Weights of a small GPT-style language model, trained from scratch on English Wikipedia.
Size: 8 layers, width 128, 4 heads of 32.
Architecture: RMSNorm before each block, no biases in attention or MLP, ALiBi, some layers without attention, gated attention, learned residual scales, capped logits.
Training: a variant of Adam for these matrices, 11481 steps.
Each number is 200 + 40 x the weight over its row's rms, rounded and kept within 0 to 999. Layers, rows and columns count from 0. The size before them is the row's rms in percent of the matrix's.

# layer 3 MLP down (transposed), 512x128, rms 0.116, rows 72-126, columns 0-63
096,225,150,236,135,217,228,192,171,227,176,191,212,318,239,170,221,232,162,141,189,267,183,136,224,213,243,154,199,229,178,96,236,193,197,121,189,264,146,189,186,167,175,244,235,228,197,183,225,281,233,124,174,161,206,202,251,167,150,180,169,186,200,134,162
102,229,167,200,242,234,245,254,182,156,234,219,194,216,184,149,208,190,238,260,154,179,152,189,255,233,178,204,304,217,261,188,165,229,161,154,200,200,180,222,152,184,192,133,193,239,262,204,219,205,241,177,158,137,116,177,283,167,187,220,192,162,224,167,218
090,247,155,310,203,224,216,239,135,189,184,161,199,163,220,208,167,195,173,194,271,158,217,240,167,229,169,144,176,161,179,157,205,126,280,211,251,271,204,221,165,171,223,171,197,230,254,204,216,206,264,195,146,203,272,229,239,190,179,195,253,194,217,200,249
099,203,251,269,214,209,230,182,144,209,205,302,220,217,108,159,218,223,221,191,247,263,149,172,203,210,219,244,219,187,230,191,212,199,183,233,197,194,180,202,170,279,242,188,227,159,188,155,154,149,211,248,168,180,197,177,250,166,216,270,165,157,159,120,203
101,238,286,163,151,218,141,153,219,220,181,180,225,181,227,233,128,244,250,225,208,235,195,228,183,115,224,227,178,243,233,243,189,227,139,129,157,152,175,204,186,200,220,207,260,155,187,150,179,131,180,189,235,186,195,196,148,182,216,231,148,253,161,193,180
092,169,165,155,229,156,264,81,200,137,195,233,177,173,222,222,194,235,189,189,200,260,229,236,148,206,172,210,212,271,280,231,184,239,198,204,188,241,178,240,225,177,250,198,261,231,185,274,193,279,163,168,145,174,231,239,228,158,198,215,208,181,186,299,162
104,246,213,258,193,195,203,173,193,179,196,211,231,179,187,200,245,148,186,165,95,236,242,165,258,179,223,177,201,254,229,173,225,202,188,202,217,236,275,155,218,277,221,256,127,185,121,209,208,206,179,207,200,226,188,168,314,174,249,166,264,180,248,178,169
094,224,248,287,162,172,217,274,208,158,251,203,170,186,137,206,219,238,209,111,234,200,134,155,148,268,227,256,170,178,149,189,204,246,218,196,170,204,209,202,173,210,255,190,184,196,223,168,152,191,294,164,190,236,236,209,137,225,205,185,289,246,224,235,175
102,188,178,168,312,170,238,247,205,155,297,251,167,252,283,155,210,200,246,201,217,183,212,169,250,100,173,253,219,315,183,245,289,229,140,227,293,216,130,244,268,203,171,195,192,173,192,239,182,237,182,239,190,265,183,200,207,184,182,154,197,187,211,264,211
096,156,181,265,228,246,188,224,212,197,204,141,182,259,192,146,243,152,168,129,146,198,210,221,237,242,233,231,144,202,208,199,248,149,209,131,220,168,194,158,239,280,215,179,205,225,211,220,153,190,207,230,262,198,188,243,192,180,218,170,197,191,179,219,205
093,187,160,232,150,205,215,97,223,184,174,254,226,156,183,223,276,243,143,144,163,306,172,169,172,170,244,136,181,216,195,223,209,246,220,151,182,180,208,218,253,214,173,148,187,225,249,199,203,143,262,221,219,156,230,236,226,145,201,134,167,165,214,178,183
082,191,233,177,154,156,221,150,182,212,176,157,257,179,232,250,173,145,158,208,155,228,211,214,163,212,221,204,203,170,179,162,52,153,255,243,104,203,245,160,181,258,193,154,205,150,202,126,230,270,114,120,184,230,236,224,146,177,234,184,144,226,275,181,210
101,149,213,201,210,214,142,271,266,226,263,212,188,307,96,217,212,215,167,180,166,175,117,265,171,250,179,211,163,136,181,204,259,143,168,165,156,147,216,169,235,289,172,181,187,187,238,125,174,183,170,144,220,205,242,212,158,218,195,256,262,221,126,212,168
101,254,154,174,195,119,251,169,232,230,150,174,213,185,158,213,213,236,214,248,160,98,243,232,203,144,270,273,250,160,205,147,206,197,202,253,204,129,242,186,169,191,149,140,218,108,226,251,228,130,188,180,209,194,167,121,257,226,267,233,222,146,238,146,155
098,206,242,157,249,142,158,214,204,191,182,236,232,253,109,141,237,136,216,177,207,169,261,181,222,150,182,253,289,219,211,160,246,162,190,169,158,204,201,224,184,123,101,281,168,184,192,221,192,98,191,226,154,198,229,220,203,248,218,165,252,176,185,223,182
096,198,176,207,182,167,206,190,207,198,160,197,197,240,189,188,196,233,183,176,109,169,212,152,251,160,173,158,203,254,119,210,228,207,207,252,196,199,234,189,221,122,174,101,216,178,245,289,237,190,173,153,214,191,176,180,196,248,196,182,196,223,261,172,140
110,134,202,203,198,159,256,255,172,162,171,186,227,145,171,155,211,144,188,296,183,153,164,106,201,155,274,203,169,137,209,189,152,158,260,156,209,226,226,203,231,154,172,234,140,295,226,221,213,200,149,194,195,185,233,205,139,178,193,194,186,160,257,255,253
101,193,201,242,215,268,176,235,200,189,193,236,189,179,179,215,261,220,211,193,175,175,213,268,237,190,224,236,170,153,195,211,225,104,141,214,205,186,212,156,178,273,162,114,226,158,201,285,230,235,205,189,225,231,187,237,180,222,123,181,179,256,244,232,153
102,164,151,270,176,259,276,176,221,219,179,182,180,239,249,115,273,238,225,178,222,193,164,195,196,234,249,252,208,250,160,222,230,193,265,209,180,212,200,229,169,207,177,129,282,170,182,184,203,206,178,211,191,256,208,78,157,198,254,190,200,179,136,191,182
096,188,226,241,239,153,152,141,135,242,194,241,173,187,171,188,194,167,226,229,200,236,180,207,215,189,135,124,167,219,186,135,254,141,179,237,216,203,213,159,151,136,246,188,188,177,177,159,263,228,204,254,210,216,170,303,178,275,174,147,232,231,225,231,180
098,213,219,238,189,180,217,184,191,194,174,242,190,244,213,211,251,217,146,301,178,261,183,136,276,209,228,129,190,203,239,147,177,192,157,175,160,128,153,206,212,190,183,237,205,172,179,250,209,200,240,245,259,223,240,232,112,188,194,235,242,282,237,241,228
102,162,215,231,198,257,207,277,224,262,236,209,243,300,177,208,243,208,179,189,145,207,249,191,230,174,195,164,274,189,222,197,208,185,236,162,206,214,212,202,198,219,129,234,154,217,170,178,249,286,152,283,179,218,138,190,181,182,265,223,318,185,118,219,162
090,223,190,209,213,221,161,185,162,201,196,239,184,241,118,258,232,220,223,168,184,234,232,224,247,251,246,297,179,172,233,189,203,173,231,271,182,222,254,175,175,253,260,282,174,200,187,159,189,225,242,200,204,182,181,199,163,138,182,193,246,243,203,130,299
112,290,147,188,224,180,262,251,291,224,216,173,164,105,187,188,156,168,258,215,198,184,240,185,177,241,178,184,200,297,246,268,188,256,190,267,225,248,162,152,208,212,195,194,188,192,179,214,175,185,239,154,202,159,294,254,216,135,183,237,245,164,219,170,157
094,212,157,242,172,188,191,162,215,187,128,177,246,256,214,249,256,224,156,244,189,194,201,269,151,205,183,172,198,214,168,213,207,158,252,202,195,279,298,189,196,301,157,257,187,216,195,197,185,173,232,173,124,208,196,130,175,171,232,205,224,198,289,228,165
105,240,172,177,227,262,137,171,239,145,209,228,208,253,224,199,291,149,125,203,182,240,291,179,197,189,218,230,267,183,263,221,190,212,273,262,215,162,184,207,189,223,155,209,147,172,175,310,165,89,176,180,200,153,162,197,225,201,188,220,210,158,221,178,250
099,133,199,307,193,163,130,218,110,234,231,196,195,243,159,144,251,201,264,174,228,210,175,207,233,234,231,162,189,200,230,208,240,186,243,243,232,171,184,205,140,74,247,249,177,225,104,211,193,270,180,232,200,202,217,188,188,192,198,232,298,199,216,152,230
107,206,235,194,206,224,268,198,165,135,162,209,189,239,218,168,251,213,251,222,173,220,122,166,184,207,195,182,132,183,248,191,213,222,286,135,199,175,223,180,121,186,245,226,148,173,160,235,237,288,204,201,143,169,176,203,171,204,158,210,207,179,312,194,207
097,232,224,205,202,218,178,145,181,230,176,144,175,147,214,240,187,105,230,188,224,191,201,204,183,136,246,185,168,252,225,246,194,166,119,239,192,229,178,169,158,169,164,158,215,153,181,243,241,174,219,186,225,250,263,183,163,227,181,227,210,236,229,156,228
099,212,236,162,205,237,125,214,232,136,149,176,243,223,196,185,194,173,233,235,254,160,176,213,171,230,187,242,182,150,212,154,197,309,207,188,187,211,202,173,261,209,182,260,240,173,198,184,189,166,208,232,206,300,228,205,180,243,189,149,150,205,228,190,240
094,229,191,269,205,193,215,190,247,261,154,132,225,222,197,182,317,258,187,187,110,193,156,294,226,194,174,131,211,207,220,165,230,188,210,183,179,196,197,254,196,209,216,162,200,207,229,236,211,179,250,170,235,234,204,255,198,193,182,209,239,159,213,166,276
099,226,138,342,207,217,171,256,164,242,235,197,164,237,210,158,227,226,165,80,154,202,215,172,192,230,196,199,214,115,100,219,239,106,231,223,205,150,224,175,164,226,194,197,202,207,229,217,169,233,194,223,209,241,182,162,212,240,150,206,340,214,211,210,192
097,184,252,193,240,242,239,204,140,193,177,191,246,185,162,237,277,184,170,142,222,218,290,145,202,183,223,252,216,161,225,144,194,129,173,217,164,204,250,204,237,144,203,163,225,173,237,282,207,253,252,291,184,186,135,244,215,245,220,193,201,194,243,217,265
098,176,160,346,111,174,172,159,196,231,194,154,261,126,204,215,281,185,130,249,250,116,237,222,174,193,142,176,193,190,173,160,172,182,194,131,176,111,194,175,272,231,179,170,196,197,218,195,224,174,194,211,261,234,217,229,180,219,242,189,242,223,202,174,218
102,188,226,220,205,152,242,271,202,167,208,210,214,211,199,235,211,114,234,219,202,194,128,328,166,269,247,242,213,143,175,116,177,199,237,212,162,278,233,202,151,244,169,117,150,248,240,209,212,234,224,252,191,218,205,214,190,169,224,221,214,262,101,226,179
098,147,225,253,195,199,159,209,281,282,223,164,255,267,200,200,180,186,204,233,206,244,129,199,227,163,247,186,247,155,205,196,158,223,172,125,196,198,239,130,169,231,202,222,225,175,121,242,194,227,214,196,197,104,183,138,162,138,214,262,179,171,250,153,164
103,166,214,291,165,178,284,193,217,178,137,165,261,179,263,244,257,270,216,196,151,269,157,144,212,279,162,249,221,159,189,170,171,220,188,169,194,177,203,220,221,226,216,247,227,261,171,213,224,221,235,140,236,223,263,247,243,173,176,267,229,224,239,180,194
106,196,136,178,191,268,205,194,126,173,172,286,149,212,179,263,260,258,212,221,220,222,130,193,230,246,291,174,187,209,212,167,226,229,160,237,240,221,270,162,146,263,202,204,169,177,138,264,211,223,218,191,196,218,217,228,192,170,193,253,156,187,243,165,227
106,217,153,297,257,230,216,220,136,217,193,229,172,229,256,158,133,299,238,301,204,178,151,253,156,137,226,201,210,217,268,135,169,234,103,214,223,237,208,226,157,244,207,185,185,220,205,166,224,181,231,201,240,127,152,164,187,182,189,214,146,165,229,170,269
092,205,209,210,177,143,168,173,140,213,138,193,237,194,197,175,190,223,211,160,169,186,192,234,180,181,261,188,161,198,241,242,235,130,211,229,182,194,233,129,214,228,205,242,142,225,200,109,252,265,177,201,226,197,187,188,172,241,143,249,192,259,166,190,244
101,168,222,210,214,143,207,208,187,253,197,204,189,153,175,193,193,198,196,220,189,241,212,195,195,169,186,168,183,147,215,186,200,134,219,158,179,216,232,210,169,176,188,172,124,259,208,184,128,207,208,188,220,183,265,225,138,226,257,179,185,134,310,192,158
096,175,178,308,236,196,248,197,247,242,227,228,180,204,189,152,169,219,194,227,216,221,180,217,215,243,229,157,191,167,173,191,199,241,196,155,176,180,231,140,200,285,197,216,182,195,210,152,214,226,242,218,197,179,198,231,194,197,158,264,232,250,218,246,144
100,228,218,248,156,191,204,214,272,142,219,235,176,221,151,193,231,195,205,69,204,146,207,121,217,249,220,249,168,206,206,236,176,200,209,151,235,219,199,205,206,185,217,195,233,140,170,231,185,163,217,202,270,260,163,192,161,224,167,201,287,220,174,195,275
106,139,232,248,192,252,157,242,143,245,209,195,202,208,118,271,214,151,208,127,222,130,176,199,212,231,243,254,193,208,272,263,165,258,214,236,210,177,198,183,204,154,259,208,128,203,206,159,166,202,197,219,218,257,124,252,195,124,208,251,293,249,248,212,230
097,247,202,184,294,167,211,263,186,143,266,209,173,216,198,143,161,237,198,217,203,148,179,166,228,195,181,236,269,165,218,180,198,158,209,221,217,162,160,218,130,180,207,212,185,245,215,255,176,203,197,304,173,141,277,219,219,298,192,182,192,131,267,200,201
093,223,223,270,276,209,221,215,139,126,158,230,241,176,130,215,206,190,181,213,175,279,146,100,266,262,211,182,206,136,276,143,249,211,239,173,202,234,204,189,144,194,212,247,123,258,250,180,214,214,220,227,240,213,178,212,200,147,198,143,180,185,250,248,143
082,202,169,232,177,193,192,121,189,221,138,98,235,256,209,207,242,118,229,208,152,271,284,262,161,241,201,212,235,151,145,205,188,215,203,223,212,187,220,212,250,228,206,278,205,195,192,213,212,102,149,169,218,208,212,233,222,219,174,263,189,127,242,132,219
100,200,170,268,218,178,235,147,179,238,225,215,239,209,211,232,245,234,188,207,215,174,126,196,124,180,269,155,210,201,190,158,171,146,157,171,223,213,152,189,133,153,200,163,188,212,195,112,207,161,276,142,131,139,229,239,162,197,248,201,240,196,178,243,145
094,153,167,230,190,185,145,216,208,244,176,156,187,136,211,234,228,232,205,180,224,241,141,205,194,219,188,168,206,165,193,285,160,277,204,301,90,148,207,246,240,219,205,212,283,160,245,176,198,260,229,116,184,229,200,174,174,230,284,181,195,193,235,141,218
097,234,222,236,227,181,200,272,209,202,205,188,221,181,166,228,197,298,161,253,220,187,179,220,153,217,243,116,216,175,158,215,203,226,230,201,188,135,235,212,190,163,262,212,194,197,238,302,235,200,295,203,228,174,154,216,200,238,166,159,221,147,162,118,209
107,168,267,127,221,130,183,196,193,226,229,164,186,90,160,147,193,201,239,206,224,138,229,184,199,217,240,166,242,157,194,243,201,223,183,288,178,148,213,186,119,154,241,119,139,176,134,206,156,163,182,243,160,209,145,166,214,243,193,204,206,158,200,184,191
100,146,160,149,141,160,224,242,169,160,242,192,201,196,211,269,263,274,197,245,216,203,188,185,175,165,210,201,215,162,218,170,204,209,185,176,249,252,201,183,180,191,181,260,160,220,250,281,227,211,201,217,198,198,266,191,204,123,242,248,236,206,242,196,144
104,201,202,200,171,160,188,179,250,186,197,205,245,184,213,186,226,221,153,195,191,138,220,168,168,162,188,198,324,195,193,214,240,142,250,177,165,191,233,213,225,271,139,249,172,109,233,198,228,253,180,212,138,252,190,186,287,93,219,231,236,174,175,139,204
117,210,274,215,195,173,231,220,147,199,165,216,213,215,221,201,157,169,209,259,152,290,186,247,208,171,170,300,249,175,197,155,249,244,158,220,243,209,147,227,135,147,212,254,175,243,209,217,209,175,211,147,219,201,176,291,189,193,183,166,249,179,219,206,159
102,252,163,211,204,178,125,187,174,112,172,220,179,148,175,121,301,210,165,137,164,152,159,214,240,131,172,237,247,218,208,202,158,209,164,206,176,170,191,174,193,174,174,137,238,230,217,197,161,271,173,174,201,248,241,177,233,161,217,152,239,212,174,196,215
# layer 3 MLP up, 512x128, rms 0.137, rows 73-126, columns 0-63
103,247,261,185,204,258,223,226,151,196,247,277,161,154,230,185,184,203,169,228,183,178,201,220,235,224,142,199,167,254,167,238,214,169,126,186,190,219,226,176,192,265,236,145,181,178,179,201,186,238,234,232,162,315,221,167,240,192,190,213,201,241,178,142,186
085,189,214,207,185,254,222,250,235,178,187,279,165,216,157,150,147,155,200,184,186,227,173,200,249,227,267,142,236,167,208,234,241,139,269,220,180,164,249,255,206,213,169,154,202,232,319,196,160,168,211,207,221,183,184,204,232,271,198,273,202,153,135,291,176
099,227,222,174,243,145,250,198,205,199,226,179,200,206,190,270,190,267,201,198,244,212,139,209,228,187,157,222,278,243,175,159,272,245,221,220,204,279,213,200,274,218,197,160,270,253,203,189,213,202,186,212,226,181,169,191,211,205,196,175,169,202,221,182,223
104,165,178,203,193,190,196,189,177,239,267,263,137,184,223,119,194,140,240,138,206,219,141,161,235,202,247,205,182,215,137,199,183,178,278,212,141,220,141,173,172,142,180,214,235,241,197,173,164,122,237,235,222,292,249,202,248,172,180,179,151,191,119,214,193
094,180,168,225,146,256,217,180,281,182,187,231,199,198,158,155,196,105,139,122,174,237,124,171,189,205,211,201,218,223,142,233,266,271,192,245,225,140,245,162,208,204,188,228,231,220,254,170,186,192,236,215,139,211,190,136,232,139,215,140,183,143,233,246,247
106,200,194,169,158,272,200,200,214,177,159,112,205,208,233,160,154,208,206,163,133,202,215,133,223,229,152,197,180,213,180,294,168,175,139,205,159,218,265,150,184,207,188,280,151,137,196,207,201,182,229,193,195,215,189,230,235,206,165,211,143,187,191,168,251
088,213,171,225,217,245,220,188,236,191,169,177,189,165,158,135,182,202,264,170,173,173,190,222,251,235,201,169,275,184,222,187,190,217,253,215,216,197,188,139,201,178,222,137,176,321,235,200,211,249,138,164,180,88,212,266,143,203,137,213,200,134,172,198,250
098,135,177,124,301,180,232,234,216,132,271,244,141,307,325,174,146,203,257,191,186,274,239,191,286,153,234,268,202,274,222,222,225,198,192,232,210,243,181,194,257,227,165,202,195,211,238,185,232,236,161,173,227,235,145,218,178,168,175,191,142,208,203,276,204
097,205,190,183,103,212,273,132,272,155,257,211,193,283,233,192,160,154,200,194,158,157,165,188,167,191,270,215,183,174,189,192,195,143,279,232,226,244,182,152,231,146,186,173,186,236,200,192,198,223,197,192,186,221,95,290,189,216,164,238,237,190,159,226,223
087,143,178,194,187,257,209,198,171,180,249,141,195,195,225,165,207,179,205,188,258,225,228,157,252,205,211,188,170,209,242,225,223,171,186,226,215,172,172,166,127,226,239,244,181,176,142,166,243,273,226,210,221,211,97,175,255,232,246,259,161,165,200,231,200
084,249,225,225,144,218,278,209,178,162,224,256,182,213,209,158,140,177,200,205,215,247,233,236,173,159,220,162,265,219,220,213,199,142,243,270,191,256,237,119,268,260,225,211,197,227,180,231,194,256,293,138,211,187,245,233,240,195,165,197,153,266,157,278,205
100,205,239,109,232,222,222,199,175,146,176,128,239,162,154,255,142,147,242,190,236,207,208,237,203,148,213,159,186,233,200,237,161,272,163,224,192,220,199,192,155,153,139,170,218,251,222,200,193,189,163,257,168,180,265,236,142,242,252,245,211,181,210,269,214
100,237,215,146,210,140,206,195,169,212,235,161,187,260,219,143,174,258,240,148,182,146,175,214,248,200,157,217,158,174,235,247,186,311,243,241,206,246,268,234,233,192,328,234,170,151,201,189,260,206,199,191,219,143,215,198,242,174,189,182,223,275,219,251,226
099,168,214,211,270,217,236,147,226,160,222,244,262,187,263,158,231,270,248,148,132,178,213,210,163,120,205,154,264,210,208,244,176,244,206,138,176,207,220,261,261,208,173,139,247,195,149,192,216,209,200,240,258,197,112,229,233,229,186,181,177,220,176,109,185
094,170,226,182,229,167,146,177,167,181,245,143,211,176,268,254,171,155,206,152,195,235,191,170,262,238,219,259,220,214,210,185,168,192,212,196,206,207,183,230,148,187,133,215,219,215,138,240,151,183,264,152,261,195,157,184,166,220,271,179,169,204,236,187,236
114,210,225,192,177,244,192,237,154,201,132,198,241,268,212,104,210,185,236,202,134,216,170,209,208,202,313,204,184,188,231,181,219,184,216,184,283,180,230,179,208,180,244,233,169,248,102,282,188,165,192,252,250,217,177,213,220,152,206,218,210,248,206,129,248
099,174,179,221,272,129,247,166,251,178,212,176,161,235,186,196,185,166,243,200,243,158,270,150,148,243,147,200,181,202,186,253,170,214,258,219,193,135,218,162,245,204,155,248,236,202,212,148,219,212,160,166,225,196,134,240,254,119,279,243,170,288,238,185,156
105,185,236,184,207,232,153,203,208,187,199,206,263,201,268,167,195,163,229,117,154,216,236,248,183,199,219,291,177,214,181,155,220,240,166,151,235,149,277,144,208,153,239,169,251,162,240,262,179,172,253,190,199,192,217,159,162,301,204,247,214,201,188,229,188
097,197,179,134,251,157,163,136,247,216,256,192,200,250,205,181,206,226,258,204,220,195,220,239,223,226,185,144,150,147,186,159,170,188,116,235,200,212,228,231,253,180,248,232,248,169,230,163,179,222,255,221,223,171,283,137,278,173,158,194,199,178,197,199,208
099,197,237,116,177,163,160,252,206,200,180,196,205,176,183,178,205,192,277,260,221,164,181,242,230,196,234,120,190,222,204,124,109,208,223,232,182,237,193,246,293,182,224,194,242,163,241,272,211,222,220,250,228,184,244,225,159,120,226,225,207,195,219,209,224
107,224,151,169,274,255,178,232,215,132,235,229,177,244,165,230,134,120,183,225,207,211,212,231,194,187,221,141,218,215,249,214,145,243,227,224,210,261,148,253,242,172,248,188,217,279,229,170,194,256,207,168,142,244,221,170,130,232,221,189,223,279,174,253,220
086,136,141,231,198,201,240,241,197,210,191,158,96,251,183,204,194,120,182,166,240,173,167,141,177,186,126,157,153,181,239,201,194,263,213,155,247,232,201,209,249,194,172,183,185,171,161,204,138,191,135,83,216,171,215,173,143,261,241,195,202,233,205,192,186
115,249,159,152,173,186,246,215,239,221,190,161,206,133,207,161,175,213,215,165,268,161,208,228,117,213,175,156,217,226,173,242,169,180,127,262,192,218,146,251,238,248,146,172,217,206,166,209,220,217,255,251,225,184,204,182,157,90,207,151,246,178,208,188,261
089,245,190,212,229,218,229,191,222,167,211,173,223,180,249,264,213,199,145,172,187,210,301,225,167,243,130,228,181,259,146,249,183,153,222,262,174,241,140,192,257,192,208,194,174,175,147,244,178,243,128,120,202,188,211,245,170,245,209,220,165,230,232,246,270
106,186,209,180,241,166,179,162,225,175,206,112,155,144,266,159,157,211,256,162,230,163,247,213,151,179,162,133,213,254,165,207,183,181,123,180,176,231,201,217,260,204,165,154,207,222,212,206,222,249,223,252,204,261,227,189,138,214,225,227,171,190,193,112,205
105,194,201,189,239,200,233,195,237,178,216,264,186,231,248,207,171,134,215,193,264,246,228,149,171,147,177,331,212,258,304,193,216,304,238,213,228,285,198,212,219,181,165,212,257,177,184,200,184,132,209,149,168,194,124,148,225,201,225,180,153,299,220,284,209
104,207,186,163,209,115,232,180,230,157,173,206,166,201,255,178,225,138,183,267,205,206,230,96,234,195,233,204,174,237,170,186,183,220,230,188,234,268,155,199,209,259,206,215,182,129,180,123,287,174,260,241,181,186,144,160,239,245,197,175,128,100,233,172,254
096,169,195,201,220,258,190,218,259,161,200,211,165,195,180,126,161,215,147,209,206,215,154,290,186,173,217,203,148,146,195,179,257,325,116,163,202,97,188,176,195,216,242,240,188,146,188,254,130,226,230,235,188,129,224,251,129,234,228,191,207,219,193,186,147
097,136,195,179,166,185,141,194,240,167,218,200,158,224,239,174,138,153,178,211,210,168,182,285,188,180,111,203,167,213,116,277,241,178,221,162,97,222,105,205,265,213,260,177,152,254,239,164,146,221,170,206,194,244,168,220,183,243,183,259,212,233,256,200,195
091,139,233,181,214,168,242,166,235,155,211,214,233,173,197,144,179,236,102,223,153,226,164,189,229,230,176,205,253,219,201,162,202,259,232,201,117,172,127,213,252,137,200,249,205,194,209,164,243,158,210,256,187,201,76,227,243,173,131,191,204,212,216,195,155
097,151,170,244,160,256,159,266,263,180,204,190,217,171,177,202,200,234,216,173,140,215,168,182,166,194,156,165,208,218,259,233,218,216,280,183,195,137,236,156,254,167,160,146,147,206,167,203,174,232,152,108,198,166,147,202,203,274,169,254,230,181,170,243,181
095,110,212,206,136,220,225,219,243,187,253,259,223,205,214,108,232,154,199,183,228,137,74,181,176,242,218,224,169,203,174,240,227,257,200,183,176,199,181,173,161,200,179,199,165,208,194,223,183,196,134,217,265,199,156,208,204,187,143,164,160,235,197,228,210
104,217,168,185,156,183,269,141,171,112,191,129,200,223,237,165,164,139,227,210,156,144,276,169,243,177,155,255,201,258,334,247,217,226,159,164,251,183,187,157,173,181,114,217,229,169,186,150,192,172,199,224,218,214,176,166,180,156,158,226,141,229,186,221,151
099,155,245,158,264,212,161,174,188,145,264,219,238,239,177,206,205,173,121,76,220,190,210,183,158,216,219,247,182,170,245,208,196,258,218,145,154,264,149,195,254,252,219,126,212,274,190,171,215,206,174,169,189,169,184,213,215,200,157,202,172,214,201,239,230
097,156,160,214,253,165,226,153,233,242,222,236,116,191,190,224,158,262,202,174,205,150,119,212,190,150,174,209,199,217,269,171,205,196,212,200,159,228,204,232,192,195,187,280,193,292,190,166,147,202,257,223,133,280,209,200,194,199,169,121,167,194,143,190,213
103,203,190,172,236,198,270,231,191,147,250,179,246,256,200,212,237,252,201,189,216,217,174,210,160,223,191,216,144,154,215,166,250,259,170,156,215,134,237,195,187,166,319,158,263,193,228,285,265,208,256,153,192,207,248,156,231,195,210,180,193,191,282,171,214
109,254,262,168,240,114,154,213,272,182,166,125,174,215,225,170,168,193,275,170,167,137,242,192,168,216,168,183,117,172,253,164,144,175,239,198,160,205,279,251,268,199,182,164,291,158,245,160,167,248,226,204,199,139,209,196,251,173,127,193,169,195,183,276,229
119,187,212,210,217,230,192,217,166,178,221,208,169,243,250,177,186,197,207,157,231,93,265,282,199,193,181,226,104,219,175,211,182,203,154,256,246,104,220,214,223,185,219,202,240,190,172,246,245,181,247,136,165,113,161,204,229,130,211,236,198,229,195,206,214
088,214,202,188,160,193,186,256,279,288,209,205,176,265,213,87,228,157,240,193,205,254,229,220,187,269,244,213,142,206,157,165,224,262,131,194,160,162,184,176,228,178,197,267,201,170,244,233,171,178,222,224,174,186,195,208,191,183,248,130,167,312,188,193,223
096,175,190,199,197,181,253,111,136,245,220,198,196,254,185,183,139,149,299,147,263,165,231,171,127,287,209,206,200,182,164,186,232,248,207,158,185,158,179,251,170,155,246,196,214,271,203,240,159,193,124,229,219,137,182,230,161,199,200,237,181,198,113,203,247
088,134,260,245,232,188,209,179,264,186,232,174,145,184,191,233,102,172,201,174,180,169,185,180,157,244,148,162,168,197,224,221,184,208,188,211,183,206,135,242,249,197,186,262,279,139,208,214,153,167,225,173,259,223,184,251,221,282,210,222,205,212,119,204,210
097,139,143,183,157,197,267,210,199,160,208,200,207,133,226,203,230,129,212,253,268,173,293,178,239,201,189,189,232,275,235,246,284,248,157,145,266,226,141,239,142,236,158,264,188,187,191,225,216,176,197,164,268,189,250,189,177,241,226,209,150,265,212,178,200
104,183,184,177,232,179,164,214,278,251,259,210,236,203,186,229,167,210,220,246,148,216,188,234,164,178,151,141,231,278,172,202,179,221,194,140,197,166,136,173,223,223,241,276,189,159,252,204,233,155,208,130,126,245,184,198,199,225,212,146,215,159,282,214,202
098,214,213,222,237,177,215,207,173,269,256,196,140,222,207,254,130,181,279,229,217,221,234,143,248,198,229,205,172,237,183,169,196,255,164,134,185,233,182,190,261,263,198,156,237,255,178,175,246,236,222,191,249,244,205,205,226,241,200,204,204,292,176,216,140
095,141,112,213,170,280,213,222,180,222,218,195,163,210,271,214,188,208,251,239,190,256,152,177,166,210,237,186,192,197,189,215,191,239,140,194,275,242,234,187,220,229,258,180,147,149,200,168,153,192,182,245,163,214,123,289,192,242,254,212,192,181,159,202,170
079,225,236,169,168,182,166,167,229,194,197,226,196,153,214,249,171,194,166,229,283,233,168,160,254,206,233,215,253,181,243,178,199,170,198,199,231,221,245,164,285,224,219,140,256,212,147,246,202,276,217,138,233,188,185,152,156,184,141,203,155,168,227,161,188
097,158,228,190,258,221,230,153,134,216,249,149,246,232,167,212,149,224,170,150,195,148,200,203,134,272,235,197,155,171,254,181,170,145,167,244,191,180,237,190,125,167,256,175,143,167,200,230,276,258,185,149,205,182,228,181,214,179,214,211,221,203,241,200,157
087,218,251,161,222,257,217,227,209,144,259,197,169,209,228,256,133,236,216,202,186,189,231,255,209,165,131,187,199,182,241,153,246,203,189,222,174,178,243,207,177,129,189,109,200,214,239,223,174,264,187,220,205,181,155,236,229,138,207,131,206,172,155,202,182
091,217,213,184,156,159,193,193,181,212,204,220,267,153,208,205,172,194,202,185,135,272,169,248,172,221,190,228,135,234,216,202,209,127,155,293,199,280,248,192,226,218,109,198,134,168,267,292,144,213,254,194,208,190,82,179,131,269,236,215,167,193,138,221,193
107,179,208,195,288,177,203,161,252,174,189,174,198,186,255,154,165,143,231,202,208,256,173,244,272,273,136,178,218,189,119,238,251,248,171,227,216,236,241,237,145,173,201,219,169,201,207,234,201,230,238,264,147,140,170,213,234,200,192,158,163,245,196,196,196
104,141,255,151,219,204,197,249,276,144,247,208,237,179,161,254,212,224,270,200,202,199,278,267,203,209,221,222,237,262,141,134,180,222,211,216,195,128,194,204,203,255,124,175,202,148,263,298,269,254,147,167,144,136,211,189,113,235,220,236,201,213,157,194,175
103,234,167,177,225,242,168,164,150,106,201,145,130,230,180,229,130,84,240,172,279,130,168,153,115,206,202,243,260,185,180,251,179,181,149,244,195,212,156,203,263,173,223,274,207,224,212,221,219,220,226,242,230,135,253,150,197,212,164,181,172,212,248,243,254
124,240,196,183,259,257,193,208,129,133,234,162,219,160,203,170,134,148,181,187,186,171,184,173,175,174,162,261,243,213,226,282,238,214,172,194,193,217,201,219,246,237,226,266,235,222,230,284,187,190,220,201,177,225,216,210,237,282,241,191,187,201,215,140,227
099,202,295,159,188,178,238,253,237,92,236,168,192,142,220,215,145,209,265,192,169,200,190,165,187,222,270,174,174,243,239,140,215,206,241,178,196,189,160,248,321,201,180,210,244,183,187,237,237,192,210,226,234,144,249,238,179,252,205,308,190,304,199,242,183